{"init_std_qkv": 0.0183, "lr_head": 0.00465, "max_seq_len": 1024}
Each number is 128 + 32 x the weight over the matrix's rms, rounded and kept within 0 to 255. Layers, rows and columns count from 0.

# layer 4 attention query, 512x768, rms 0.0222, rows 80-97, columns 384-575
[[103 150 150 156  82  88 148 129  96 150  85 130 168 138 142 144 148 165 140 101  74 167 114 125  99 161 154 158 127 137 134 194 126 128 147 102 137  79 150 130 150  77 140 154 163 135 106 107 120 159 146 132 142  74 108 104 146 147 123 116 150 157 126 143 106 161 186 124 122 180 167 110 112 153  80  84 147 115 113 114 126 129 126 136 125  91  91 139 103 183 147 187 139 148 136 162 160 133 126  73 165  84 118 187 146 123 102  89 137 135 148 124 131 112 119  59 140 127 124 155 118 128 165 127 138 131  78 114 159 121 178  92 154 165 154 160 140 102 137 141  77 151 152 162 185 113 151 141 135 119 105  88 121 159 139 128 131 129 130 114 163 127 155 128 160 101 172 126 111 142 175 114  94 144 188 141 107 135 122  74 113  75 182 148 118 141 153 138 141 112 199 123]
 [111 182 125 159 148 167  82 127  99 147 162  99 186 103 135 126 190 129 203 126 138  75 108 104 144  89 138 106 155 155 193 121 102 151  82 101 160 140 110 109 112 139 137 106 169 117 120 166  97 107 136 132 140  91 151 114 112 110 203  94 121 104 144 115 100 150 160 124  93 161 153 145  92 101  90  95 102 162 138  97 106 132 105 152 154 159 171 110 153  93  86 139 213 148 118 183 153  96 138 164 178 115 115 131 115 107 154 165 146 168  99 150  91 135  84 130 104 119 131 113 172 149  99 128 113  79 141 164 135 149 102 159 126 106 173 173 105 147 107 130 165 125 144  90 122 121 153 145 170  83 171 119 104 142  67 140 157  87 109 158 120 131 149 124  94 156 122 120 111 160 149  65 170 128 112 112 177 131 112 120 167 147 146 154  92 119 158 130 146  90 137 155]
 [101  95 114 133 146 125 130 127 143  92 166 147  90 118 124 177 121 221 164 179 162 138 109 157 140 171 120 127  79 138 147  77 124 126 101 181 130 131 181 100 161 171 122  73  83 164 102 146 161 133 120 103 182 129 129 130  95 100  93 127  87  98  99 120 113  89 172 129 127 137 136 129 142  88 147 130 157 151 102 134 147  99 105 151 128 140 127 144 204 102  91 116 129 147 122 140  79 119 101 120 115  86  96  60 159 121 151 117 152 116 165 122 137 130 134 112  94 148  89 162 135 112 127  61  75  69 123 161 131 142 117 141 127 110 109 153 144  61 111 114 169 137 123 105 107 141 152 172 120 175 129 175 108  61 164 123  96 164 128 161 141 109 113 132 127 207  99 165 150 153 185 151 126 166 141 106 134 138 104 114 130 149 139  95 121 137  94 134 105 134 140 163]
 [118 158 105 120 154 145 126 142 168  57 168 152 122  93 112 160 128 141  52 163 146 174 141 133 139 107  52 111 113 128 134 100  73 140 170 119  77 157 112  85 146 154  35 119 138 108 104  94 154 126 100 137  94 143 106  58 187 164  92 152  62 115 131 119 116 161 123 166 132 157 144 101 109 153 141 101 235 102 133 173 128 135 166  55 191 116 127 121 179  96 136 152 138  99 137 120  87 201 106  89 130 116 177 102 124 108 100 167 159 135 183 163 227 159 127 164 153  72 123 102 106  68 132 133 152 102  76 133 116 149 164 131  75 126 104 110 114 100  69  94 176 110 127 114 153 111 124 106 153  86  94 111 137 145 140 174 148 135 112 147 138 149 137 101 136 109 151 156 140 125 131 158 105  81 161  88 101 113 157 104 160 150 125 134 116 101 129 167  72 120 125 173]
 [171 154  98 116 170  96 106 139 123 102 192 167 160 124  90 169 159 103 164  78 154 181 176  63 122  75  49 196  93 135 148 163 147  82 137  91 142 156 179 172 143 109  99 127 115 183 147 134 156 148 133 124 203 133 125 171 134 142 114  67 163  82 171 114 166 155  91  98 110 120 180 105  74 145 144 136 131 161 158  59 157 130 116 116 165 195 167  93 173 124  86 103 215 126 111 157  83 145  75 116 125 134 166 106 147 122 146 173 111 128  98 158 124 116 132 158 120 124 176 129 164  43 116 136 181 135  98 109 120 123  86 127 146 117 125 121 145 150 114 162 142 130 135  85  87 101 186 163  66 149 126 130 128 174  98 118 181 181  94  81  66 159 119 118  97 166 125  93  88 135 191  92 150 105 149 171 146 167  67 150 132 140 131 123 109 116 145 142 188  71 118 193]
 [130 136 109  94 122 142  70 119  92  91  45 145 133 199 172 155 140 134 107 137 118  94 177 156 130 105 134 104 122 177 167 178 174  91 127 101 116 105 142 127 101 154 102 128 143 124 180 145 122  65  87 104 129 143 138 193 164 122  76 183  87 111 127 173 130  60 155 129 107 142 104 145 136 103 136 106 118 180 134 137 119 160 178 220 119 156 136 131 100 116 149 195 117 121 107 155 192 133 116 100 136 174  86  77  56 150 128 175 101 123 196 177 173 155 124 119 172 201 122 118 193 146 137 145  94  60  50 157  82  73 156  87 127 141 113  46 123 119 206 107 120 167 180 109  72 163 164 151 136  98 114 156 123 126 121 130 179 167 124 105 158 110 134 130 119 144 134 124 109 129 115 146 162 140 125 118 116 130 144  57 115 144 149 168 137  76 152  87 101  95 119 104]
 [101  80 127 134 100 194  88 101 138 120  95 160 150 143 157 118 146 149 129 118 102  73 108 133 141 155 160 119 119 136 149 186 148 115 105  92 131  66 155  99 153 130 115 110 125 137 126 157 202 101 135 179 119 130 125 145 162 139 122 178  83 142 139 180 110 135 155 138 123  95 113 175 116 135  52 138 128 148  92  94 113 138 109 191 138 161 169 142 133 146 114 145 175  71 181 172 188 104 166 179 190 113  74 142 118 163 122 179 129 129 145 147  96 120 119 122  97 145 108 115 153 154 142  68 127  90 128 182 164 116 114  90 174  94 113  94 162 179 121 157 145 146  79 145 154 107 115 155 109 156 157 141 171 115 144 161 192 102 143 123 121 189 166 140 121 130 147 151  83  91 105  79 125 128 112 110 119 161 108 160 105   8 201 138 175  91  79 131 169  95 107 166]
 [109  89  97  99 123 134  85 160 156  68  78 103 177 118 107  74 120 145 116 159 122  81 101 166 115 175 137  96 105  89 141 120 116 152 196 102 119 105 138 221 210 162  97 126  39 162 127 108 128 143  88 142  99 124 129  88 138 177 117 128  72 152 144  90  98 135 142  80 212 110 207 120 153 147  86 109  88 167 125 104  95  79 147 155 213  90 107 152  17  56 147 172  88  97 131  66 167 202 137 115 157  76 143 166 173 123  79 124 154  67 154 172 112 166 166 114 111 108  56 149  74 145 111 173 121  74  75 115 123 107 132 133 121 175 210  98 102 187  77 151  50 124 107 148 108 153 175 115 117 122 178 106 147 166 154 125 127 105 189 159  61 136 150 175 119 130 182 134 129  85  56  89 114 183  65  77 140 134 134 154  88 117 124  89 151 118 147 145 144 137 137 126]
 [142 138 160  76 220 149 131 124 153 127  64 127 155 155 150  71 132 124 182 196 178 134 129 133 136 164 171  81 125 177 159 155 162 131 137 110 155 107 115  98  98 142 106 111 196 149 113 146  92  79 120  35 143  79 116  54 122 170 158 106 177 138 169 152 107 147 114 101 120 113 152 156  27 192  96 121  54 158 113 177 131 209  75 132 160 102 132 122 103 136 158 125 147  98  81 108  89 127 120 133 131 173 199 131 118 150 160 168 121 103  71 122 111 108 108 180 179 107 107 164 114 102  70 120 190 122 120 126 114 133 131 150 141 129 111 116 110 135  98 162 106 175 107 172 101 120 196 106 179 123 142 121 121 101  95  89 128 105 149  76 107 129 114 149  96 115 117 118 102 120 125  57 104 135  63  93 214 124 107 117 143 125  63 110  86 125 183 102 161 109 161 162]
 [158 159  86  78 123 120 193 168 171  96  99 157  66 152 150 133  87 142  52 129 156 151 170 139 154  92 134  94 103 146 145 105 146 169 135 115  99 136 134 140 168  43  79  70 122 104 107 119  77 140  86 120 106 147  92 154 156 163  86 125 130  90 130 143 167 111 194 180 155 181 146  83 141 138 157  63 105 196 169 163 144 154 155  84 127 112 113 128 141 132 158 102 111 129 103 183 102 204  53 114  77 145 126 135 125 113 108  82 141 110 142 123 173 139 211 154 117 137 136  70 153 114 138 145 122 137 156 124 105 107 238 175 133 112 172 101 177 111 129 127 186  75 147 119 171  99  97 150 101  65 118 155 156 210 146 139 121 141 116 133 149 134 142 115 168 120 148 117 101 109 143 144 134 152 114  83 102 135 152  84  87 156 136 160 139 134 185 210  69 143 140  95]
 [186  76  88 151 161  81 143 105 114 122 103 136 160 147  60 118 169 175 208 120 166 180 143 143 124  99 142 113 119 115 127 154 151 107 158  92 209 122 127 136 138 150  98 110 149 152 134  97 145  92 139 131 126 131 158 121 106 145 112 123 135 111 187 119 156  96 153  96 111 123 149  84 119  96  56 126 120  90  68 143 120 130 134 116  61 118 167 133 119  81 158 142 164 165 169 136 138 101 180 115 151 101 107  73 106 109 134 161 117 110 184 167  99 140  92 137 169  60  84 175  99 101 116 131 177 155  94 138 166 181 104  97 109 118 190 115 116 123  99 110 139 146  65 135 125 123 122 136 102 120 116 105  99 154 109 183 255 130 135 133  93  82 149 158  74 163  86 145  87 136 100 155 147  99 133 173 158 106 138 150 168 152  96 185  96  88 114  78 148  75 132 134]
 [ 62 177 113  50 134 141 178 117  81 130 114 107 131  58 118 118 116  84 231 103 155 150 177 115 100 114 127 169  59 124  64 137 101 112 186  50 184  72 132 172 119 168 145 174 122 163  69  82  92 100 150 133 133 148 145 111  93 124 176  96 171 111 153 168 198 118 103  56 120 180  96 112 112 134 154 135 127 147  86 122 139 120 128 158 137 107 177 128  98 144 164 137 161 128 180 163 103  67 187 122 122 122 142 112 176 137 205  78 133 146 122 152 174 138 121  71 115  84 121 130 103 133 156 164 138 138 130 133 121 166  82 119  62  84 115 170 171  77  87 167 126 139 109  97 119  85 151 182  72  98 127 150 106 127 131 126 124 110  80 144 151 131 107 101  87 163 139 151 167  86 162 186 164 116 170 106 121 131 126 195 189 104  54 111 127 187 120  78 152 146  68 141]
 [106 148 154 121 134 150 117 144 142  86 109 163 137 110 132 134  91 122 128 112 139  88  85 178 119 119  98 120 115 209  83  53 126 136 215 109 166 137  94 117 172 191 121 125 157  94 147 172  77  97 101  62 173 166  97 159 125  85 125 117 161 114 152  75 152 141 113  98 172  77 141 155 140 114 133  90 140 100  86  82 127  47 102 196 122 107 165 145 171  89 161 121  95 145 118 151 126  39 145 136  89 142  77  94 112 172 134  82 105 138 132  94 156 130 154 155  61 129 125 137 119  83 132 153 176 104 109  76 126  83 108 149 162 131  70 109 136 116  95 144 117 162 120  89 152 126 134  99 117 120 133 148  96 122 153  97  90 133 140 110  62 124 129 190  99 104 161 163  86  95  77 156 126 108 120 138  76 164 145 191 156 159  11 104 125 136 135 103  63 141  82 136]
 [ 72 155 168 160 100 151 134 103 120 133 144 155 125 145 183 192 141 127 183 115 140 134 132 186 123 141 196 163 107 178 100 162 131 143 157 140 168  93 139 125  68 164 155  64 149 140  54 145  98 152 144  90 160  96 110 146 106 145 151 159 109 165 110 138 152  65 135 122  99 142 101 138 122 127 120 152  98 162  77 149 131 140 108 174  67 116 158 157 149 212  75 207 123 193  87 207 130 114 156 126 104 183  83  94 159 156 136  78  81 180 151 148  91  98 125  67 134 127 182 127 166 169 152 128 119  84 153 151 141 154 134 115 131 156  89  96 115 139 168  99 120 124 138 128 155 215 183 154 199 146 125 188 122 134 125 143 111 128 141 115 147 141 131  94  82 146 182 150 116 149 132 123 147 106 138 129 146 173 145 128 145 132 137 144 113 190 114 164 169 142 139 195]
 [121 107 166 144  72 188 169 136 178 104  92  85 129  78 136 149  98  97  62 130 146 132 147 128 182 121 155 121  77 106  68 131  98 172 119 140 117 129 117 155 124 161 125  83  93 106  74 144 164 181 100 143 139 180  87 162  93  99 181 116 134 137  39 105  98  64 155 136 133 131 127 103 129  69  77 155 148 144  59 122  75  98  54 144 112 107 110 158 170 110 139 142 165 137 160 160 151  70 147 179 170  99  74 118  96 126 105  92 111 112 160  99 111  86 176 128  60 186 169 126 108 197 134 166 121 136 142 130 129 126 164 146 157 122 121 140 118 134 159 106 137 102 111 140 110 152 121 109 172 129 111 153 136 144 151 118  55 163 142 146 177  93 163 136 109 129 171 192 108 113 150 143 143 107 146 101 156 146 152 154 164 144 145 106 116 112  75 161 153 135 123 150]
 [116 159 149 117 114 102  74 123  68 128 111 147 160 109 103 120  44 156  82 100  91 113 159 147  97 152 163 124 135 129 127 169 159 117 141 112 177  95 103 136  65 147 106  87 133 115 114 160 129 129 172 167 135 101 163 162 115 157  91 181 106 143 123 135 120  76 165 125 172 166 120 150  93  83 109 127  64 132 165 120 139 134  77 106 147 189 135 145  94  93  98 203 137 128  61 148 142  91 134 136 120 105 142 100 152 120  62 119 105 177 119 167 116 136 131  86 152 113 105 109 197 110 175 117  19 123 115 105 113 189 140 101 100 148   0 144  91 128 170  82 182 112 166 160 156  71 136 167 141 145 139  76 159 150 138 175 121 111 138 175 152 120 107 121 120 161 114 172 147 123 162  67  86 157 112 166 197 148 113  90  68 166 134 174 127 119 146 180 218  98 110 159]
 [ 66  73 129 106  76 229 123  61 150 177 147 117 164 123  83 101 156 134 113 140 166 145  92  93 147 144 205 124 170 126 118 157 184 149  95  94 128 102 115 140  85 149  71 130 184 137 187  95 147 104 102 136 187 180 134  77 104 115 141 137 143 192 128 114 121 134  54 133 157 132  67 169 142 117 131 165 131 174 103 176 146 119 161  95  82 162 130  99 159 126 123 154  95 137  91 112 148 111 111 131 128 134  96  78 103 120 149  88 155 141 165 136 115 132 113 149  86 158 169  96 123 114 116 106 133 167 128 137 164 118 144  99  60 146 115  79 173 113 124  75 117 124 136  83 195  99 137 143  41 125  87  78 117  69 126  84 157 108  94 151 154  51 133 131 120 166  91 157 159 143 175 129 124 126 123 141 146  90 174 150 107 157 123 110 117  60 108  75 148 199 126 130]
 [ 61 189 120 172 110 114 109 123 155 115 148 148  90 148  73 123 142 137 120 114 166 127 144 115 123 105 143 140 175 167  96  63 160 113 153 123 165  58  85 161 103 151 117  86 142 106 143 113 128 165 146 119 122  91 121 109 112 127 130 118 110  93 111 142 129 112 120 140 164 162 143 171 134  98 135 146  98  54 181  92 187 197 130 125 110  82 132 123 151 158 117 202 142 135 133 163 135 126  91 119 189 161  99  98 166 128 122 121  98 152  84 130 150 135 186 113  92 107 161 105 174 139 168 130 133 130 125 121 126 168 130 150 205  74 113 107 144 109 140 131 176 129 161 142 136 146 125  90 117 147 130 166  65 160 146 172 147 115 171 126 139 161 145 115 120 137 110  67  93 129 185 134 135 111 222 197  42 111 172  93  97 156 125 141 162 125 137 142  91  74 138 116]]
# layer 4 attention key, 512x768, rms 0.0212, rows 80-97, columns 384-575
[[144 156 165  77 131 136 122  95 115 156 109 119 105 120 152 140 173 255 126 125  99 125 125  90 150 145 152 152 124 137 116 132 148 141 143 122 161  90 120 146 138 159 160 145 126 157 128 162 135 108 137 128 105 129  91 119 146 127 116 118 138 117 128 105 116 140 142  93 148 142 166 157 146 137 132 119 105 178 161 124 131  93 147 122 126 116  91 138 105 137 176 160 145 129 140 120 135  86  51 147 158 103  98 124 153 130 140 153 142 124 140  97 174 117 109 135 102 125 138 175 160  71  71 105 160 141 109  76 116 132 100 147 104 117 143 122 157 147 173 115 162 131 122 130 133 105 152 116 111  89 115 121 136 137 136  99 147 157  96 152 129 114 144 156 154 106 127 141 135 146 111  99 128 109 114 118  80 100 127 132 120  91  90 105 192  86 106 154 167 176 108 160]
 [104 112 126 159 124 163 158 136 159 163 124 139 111 153 112 137 137   0 129  86 160 148 163 162 143 151 169 109 146 101 126 117 139 142 114 107 115 154  82 134  92 133  80 142 143 132  96 143 113 154 161 107 139 127 102  72  80 106 165 116 101 123  95 145 100 117 173 163  89 148  86 141 103 150 101  88 108 154 177 131 147 147 102  67 101 112 129 114 107 108 153 102 144 160 162 155  71 206 124 156 122 111 158 115 125  79 168 100 155 153 126 132 147  75 152 181  72 130 154  97 143 137 141 105 175 157 138 129 110 134  85 152 112  89  76 126 129  98 124 144 127  55 140 114 108  83 109 108 145 100  94 148 113 162 128 124 137 139  79 135  92 115  75 117  99 128 201  87 160 136  62  92 144 143 120 119 145 112 113 149 119 141 149 126 118 103 138 128  87 111 138 143]
 [ 90 106 137  99  91 114 114 133 150 109 139  96 151 149 150 168  71 123  55  98 127 168 120 154  87 158 106 149 119 130 189  87 118 114 161 131 154 105  92  77 189 128  68 119 104  97 137 167 137 151  67 153 112 160  79 133 157 146 129 109  95 120 111 182 134 125 124 146 121 156  92 156  93  89 140  75 120 144 152 120 172 136 112 112 149 132 159 122 104 112 140  41 142 132 132 145  91  89  31 125  85 154 173 138 124   6 181 136 119 108 155 142 135 141 139 191 137 119 130 100 139 138 149 138  65 122 101 144 153 103 148 131 130 102  58 152 139 148 140 139 114  84  75 147 114 124 110 179 164 134 127  87 123 104 136 137  70 127 123 145 110 126  99 101 131 128 148  90 109 127  99 149 148 185 110 138 168 141  95 128 131 167 159 121  76 100 175 159 105  82 137  60]
 [148 175 171  97 129 149  88 210 149  84 134 118 115 116 131 128 136 199 127  80 100 101 157  73 138 144 131  92 136  79 153 123 147  64  93 157 101 188 142  96 148 125  66  75 205 120 134 132 161 153  93 168 111 166 103 196 213 164 128 160  80  92 190 148  91 177 119 161 132 141 117 128 110 114  90  82 166  89 127 171 196 163  85 102 147 116 161 131 138 152  81 172  91  91  68 150  64 148 106 128 162 176 152  92 179 142 101  84 118 114 123 141 159 193  99 156 155  88 137  78 171 122  68 121 100 161 127 155 158 185 206 135 155 145 138 103 144  97 113 137 102 164  91 144 121 128 160 106 104 130 174  85 164 104 137 116 112 106 170 145 101 176 137 138 132 164 159 143 173 143 104 133 129 160 112 108 106 124 138 142 185 179 129 159 125 137 107 139  90 110 128  68]
 [128  45 125 123 134  60 224 175 109 114 146 153 153 140 169 169  99   0 108 152 134 119 132 131 127 164 103 166  69 137  87 119 116 143 191 143 150 134 110 108 143 118  96 150 110 113 134 187 111 103 165 143 103 163 139  94  99 144 135 100 183  73 162 106 172 114 130 131  73 220 210 139  84 150 110 188 146  43 122 106 122 135 186 153 131 138 177  71 130 159  80 163 187 204  96 170 131 163 162  25 136 131 120 163  81 123 111 100 139 147 111 204 154 115 114 106 133 141 178 157 114  98 108 127 180 169  85  84 153  84 129 187  98  95 128  82  76 112  66  66 105  77 123 119 146 117 107 111 112  82 121 156 136 204  60 163 145 130  34 135  44  89 116 169 169 170 108 102 135  61 134  96 147 142 114 164 118 163 102 159 148 126  68 125  12  72 134 125 148  95 107 186]
 [180 112 146 144  86 176 142 161  98 170 131 124 154 168 184  92  73 214 123 132  88 134 191 156 197  77 146 158 161 187 156 164 131 172 124  83 130 148 106  76 134  69 123 117 156 129 179 103 127 102 102 126 163 179 172 139 178  92 129 124 118 154 111 116 130 127 133 152  82  75 102 177 144 133 118  76 104 158  92 161 131 150  83 191  80  89  70 131  86 132 152 142 161 171  78 116 124 198 106 123 169 175  87 104 134  45 147 206 152  83 124 150 126  74 109 139 138 128 157 107 147 170 157 146 209 185 150 153 119 117 172 111 155 126 105 105 144 112 156 123 100 126  83 133 108  84  88 102 163  71 115 119 147 163 124  72 152 131 153  93 125 133 148 152 153 140  89  92 126 194  91 126 186 167  81 110 167 139 106 147 121 143 103 116 148 117 181 166 154  99 129 255]
 [123 119 108 127 123 133 153 127 152 144  72 167 163 103  84 141 143  61 115 176 153 133 170 156 117 180 120  64 104 146 115 190 146 161 170  92 144 111  89 110 161 164 140 173 124 123 146 117 135  91  97 119 106 184 157 184 120 125  80 120 140  58  49 139  96 116 172 131 134 151 172 118 101 119 111 118 119 128  90 161 134 138  96 119 149  75 168 103 114  85 115 164 166 126 158 111 135  69 115 164 119 153 111 175 105  53 255 139 120  57 117 150 148  49 186 160 128 157 120 160 111 176 122 158 144 214 179 160 104 154  94 159 125  87 154 183  86 112 136 158 158 109 123 105 116 101  82 189 151 129 115 107 102 122 138 128  81 101 133 150 106 125  75 103 158  73 184  74 124 131 121 112 146 113  86 126 183 138 123 113 126 113 132 105  81  75 156 128 139 124 109 146]
 [ 78  82 189 130 131 141 162 114  96 137  95 155 143 140 121 158 155 255 167 174  91 116  50 153 133 145 126  75 148 169  96 170 148 124 143 158 134 100 157 102 164 151 232 141 128 134 155  90 145  83 120 119 104 137 137 106  77  99 117 141 137 116  98 128  79 101 131 121 113 117 166 142 120 173 164 169 104 123 134 119 140 106 132 153 188 116 135 190 125 102 153 139 139 145 150 150 141  87 135 151 148  49  73 126 120  62 190 136 196  95 111  88 105 111  98  95 185  96 143 161  99 107 107 121 148 137 121 140 108 116  94 143 126 152 151 111 134  90 134 120 112 125  87 117 101 146 167 123 139 145 119 149 118 146 113 142 112 144 120  85 127 164 165 194 125 178 146 162 167  79 136 134 108 102 100  97 111 110 109 150 141 106  97 154 101 168 139 114 131 166 145 170]
 [ 82 203 192  62 167 102 170 130 101 145  71  79 121 169 114 138 145  36 165 144 127 174 134 187 102 183 168 105 143 169 147 158 130 163 215 104 152 160 150 115 114 150 198 136 135 178 131 149 136 151 187 121 116 126 157  93  88 180 136 121 158 182 146 139 107 165 130 116  86 115 124 160 124 103  88  95  39 139 123 141 193 123  85 148 138  63 112 101 125  99 131 110 195 135 134 144  90  94  90  80 129 107 207 115 112  46 144  98 162 147 147 113 114  51 162 162 117 131 139 158 123 151 182 160 164 150 105  75 136 135  91 203  98 132 160  82 108 118 120 127  77 153 132 148 126 152  61 102  96 118 180 174 150 149 152 142 161  95  94 126 147 141 112 182  89 133 184 153 165  98 108 115 116 153 199 139 138 123 186 152 183 148  90 159 133 108  78 132 201 145 133 151]
 [ 91 183 107  92 146 161 113 196 112  93 158  75 124 157 151 159 140 155 106 124 117 124 116  81 157  93 137 170 151  81  99 146 119 118 141 128 155 143 143 121 159  95 137 118 182 196 137 176 123 121 149 129 120 123 111 135 151 152 159 111  66 130 136  86 113 178 144 128  92 113 122  79 118 135 161  93 120 109 145 144 161 129 150 130 180 113  60 125 150 119 138 149  81 118 126 131 135 156  65 146 110 166  88  88 156   0 143 132 139 171  93 135 101 141 158 172 109 124 154  89 145 140  51 117 122 146 139  93 132 157 121 144 164 183 211 121 103 141 141 145 112 106 143 127 182 146 149 113 119 148 167 114 170 180 110  88 116 181  79 139 131 158 129 162  97 126 130 160 123 125 144 116 138 129  92 126 140  67 124 148 147  92 112 126 165 124 131 113 137 139 125 171]
 [139 126 144 154  86 108 147 121 121 169 121 148  61 148 119 120 135 104  94 131 104 118  94 159  77 145  63 158 120 194 141 102 119 168 179  82 107 137 136 114 179 177  92 155 117 129  72 106 140  87 108 128 140 126 174  92 130 117 128 137  94 176 127 130  83 134 159 129  85 121 162 152 112 126  99 135  91 152  56 125  84 106 135 120  99  91 135  84 125 125 180  93 130 141 162 176 130  97 150 152 121 123 193 140  81  91 221 122 114  97 166 138 146  86 141 186 115 125 102 149  87 134 129 171 203 142  63 145 198  84 139 174  40  48 129 129 172 110  87 128 113  84 135 130 122 101  38 137 154  77  65 157 104 149  96 108 103 113 120 121 185  94 170  99 146 153  94 152 117 129 116  42 123 131 139 128 141 124 188 124 115 128  55 135  61 151  84 123 129 100 130 132]
 [166 103 115 158  94  91 187 144  90 108 137 170 153 151 114 142 111 127 154 101 130 117 153 115 144 144  87 112  97 151 103 137 113 137 193 117 138  81 125 149 130 150  68 164  89 155  43 158 127  80 137  88 101 140 163 126  92  98 184 113 164 147 141  92 144  95 148 134 122 162 189 136 147 146 120 155 198  85 113  81 141 100 153 109  68 129  50  58 133 201 104 173 178 122 150 198 157 112 198 127 141 126 177 172  93 145 139 142 128 142 147 171 150 145 110  45  92 135 134 167 114 134 140 114 138  90  46 137 135 126 173  90 121 118 100 115 101 184 127  97  59 119 115 101 152 129 106 101 154 108 141 143  78 183 118 220  88 133 129 141  45 113 114 113 172 159 130 138  54 114 123 131 120 101 156 137 134  67 119 105 146 136 113  91 111 126 115  82 101 126 154 164]
 [ 67 122 118 137 141  93 241 171 145 159 146 159 141 144 106 114  57 192 117 157 132 133 132 172  91 153  81 134  98 190 139 108 134 114 119 149 181 132 129  42  94 134 103 122 134 171  66 134 161 109  62 136  80 168 138  68  70 117 188  97 164 104 199 107 150 131 131 159 111 106 151  99 130 146 136 139 150  98  88  43 137  69 150 138 122 126  84 162 179 149 134 101 121 117 146 186 150 138 125 152 112 111 143 147 101  75 148 135 143 108 120 182  87 196  91  69 120  86 127 219 133 162 176 152 129 139  64 200 129 119  92 130 133 120 175 113  76 156 135 108 145 179  13  70 126 136  88 101 149  98 135 104  84 143 125 201 118 153 132 137 105 140 138 145 127  87 144 154 134 151 177  92 149  86 175  97 110 114 121  76 171  97 117  99 178 125 120  82  81 126 145 112]
 [121 162  98 118 107 113 180  94 104 153 149 101  69 121  54 106  96 173 119 136 144 119 141 191 127  78 135 132 126 182 140 134 134 194 105  71 147 120 117 135 100 123 101 127 147 149 143  89 103 181 147  99 114  97 191  96  97 149 140  75 126 157 103 125 113  90 151 142  96 125  97 116 123  92 184  69 108  78  79 170 163 195 177 110  64 136 123 145 107 123 150 135 187 143 131 168 118 144 208 130  94 166 154 111 106 150  68 181 142 118 149 136 178 103  73 136 124  87 120 108 135 141 231 141 107 213 113 127 125 141 119  81  86 137  60 172 127 175 199 102 108 124 100 136 107 123 128 133 110 128 138 138  63 172 168 166 133 125 115 153 160  83 113 101 119 117 127  94  89 103 130 148 215 186 151 120 110 132 121 108 101  95 142  71 105 174 153 166 159 176 139 158]
 [133 121  94 152  75 177 148 150 175 120 160 171 147  94 116 100  68  85 104 122 164  96 107 116  90 112 120 153  90 130 128 169 133 135 147  98 160 101 125 124 111 105 110 139 108  66 100 135 146 159 108 118 136 119 103 117 109 142 139  84 110 127  94  98  93 172 142 105 163 150 125 122 138 112 165  95 128  87  68 136 128 152  68 145 113 129 175 186 118 115 121 115 133 123 109  95 118 159 243 173 121 116 162  95 143 123  30 146 126  83 172 125 113 158 109  86  99 120 132 142 170 144 167 146  52 148 162 134 150 162 117 132 146 115  87 155 108 151 173 147 133 154 166  89 129 116 129 154 145 142 162  89  85 125 188 187 107 108 108 140 139 130 103  57 134 123 153 138  83 160 113 155 152 176 117 143 159 171 103 129  93  91 178  98 117 117 134 206  71 170 132  78]
 [181  50  70 176 154 128 157 113 117 137 161 140 100  79 106 120 122 204 114 134 130 117 122 107 128 130 169 108 123 200 108 141 166 141 109 102 112 163  84 105 131 140 208 111 124 112 162 202 142 134  75 149  80 136 196 122  81 127 130 115 116 143  97 125 123  90 100  48 139 135 110 103 172 144 137 192  61 151 116 134 191 180  53  91 142 105 115 121 152  74 179 152 204 114 132  86 154 140 167 145 128 146  95 167  72 143 137 203 101 110 126 138 149  84 120 121 141 104 125 105 144 107 118 138 140 121 160 186 107 159 111 104 148  86  77 162 140  93 235 134 225  90 153 142  92 119 143 169  95 117  78  90 135 107 149 101 139 129 111 202 174  93 125  85 214 109 145 133 136 166 114  80 123 139  94  91  88 150 165  97 177 143 139 107 135 132 111 159 141 174 104 181]
 [171  96  95 194 101 125 128  73 153 118 123  80  64 125 174 135 125 139 129 112  85 141 125 121 141 175 119 136 120 136 112 110 105 140 101 119 114 127  88 126 118 127 111  61  73  68 113 160 141 144 147 157 148 132 146 149 115 117 105 160 147 111 158 177 128  86 131 108 113 158  62 162 154 157 159  44 129 161 141 154 134 108 145  78  92 125 156 101 136 140 142 147  92 139  91 142 129 100 143 169  63 134 115 169 151 205 181  71 134 129 135 114 149 163 171 171 118 103 154  59 136 108 137 124 123  98 130 203 137 165 155  93 130 142  70 116 153 126 149 102 135  82  95 170 107 167  87 152 113 135 148 121 161 100 146 178 139 103 174 164 171 153 132  69 166 141 181 100  48 144  95 162 135 128 132 101 111  99 127 107 153 110 144 111 132 102 137 133 172 142 118 137]
 [134 121 129 131 179 109 163 153 125 133 123 164 130 188 127 108 117 252 124 134 105 120 154 136 185  98 134 187 125 139 195 112 158 150 122 147  88 142 147  98 128  85 140 135 151 163  78 156 124 124 127 108 124 128 118 145 166 107 116 109 146 137 100  79 105 127 124  98 102 134 154 112 104  94  85  57 153 138 114 168 111 128 175 134 125 171  18 184 128 167 202 144 149 123 111 145 165 142 134 154 136 119 155 157 127 181  87 194 144 152 132 124 126 138 158 106  98  77 134 128 143 136  98 139 141 149 125 189 116 121 103  90 176 118 114 104  68 128 179 117 146 157 158 100 159 153 170 126 119 140 103  71 105 173 123 125 148 143 157 120 163  96 178 121 128 112 123 110 131 144 115 105 137 158 125 170  89 137 137  83  86  93 185 164 149 135 127 185 161  96 178 105]]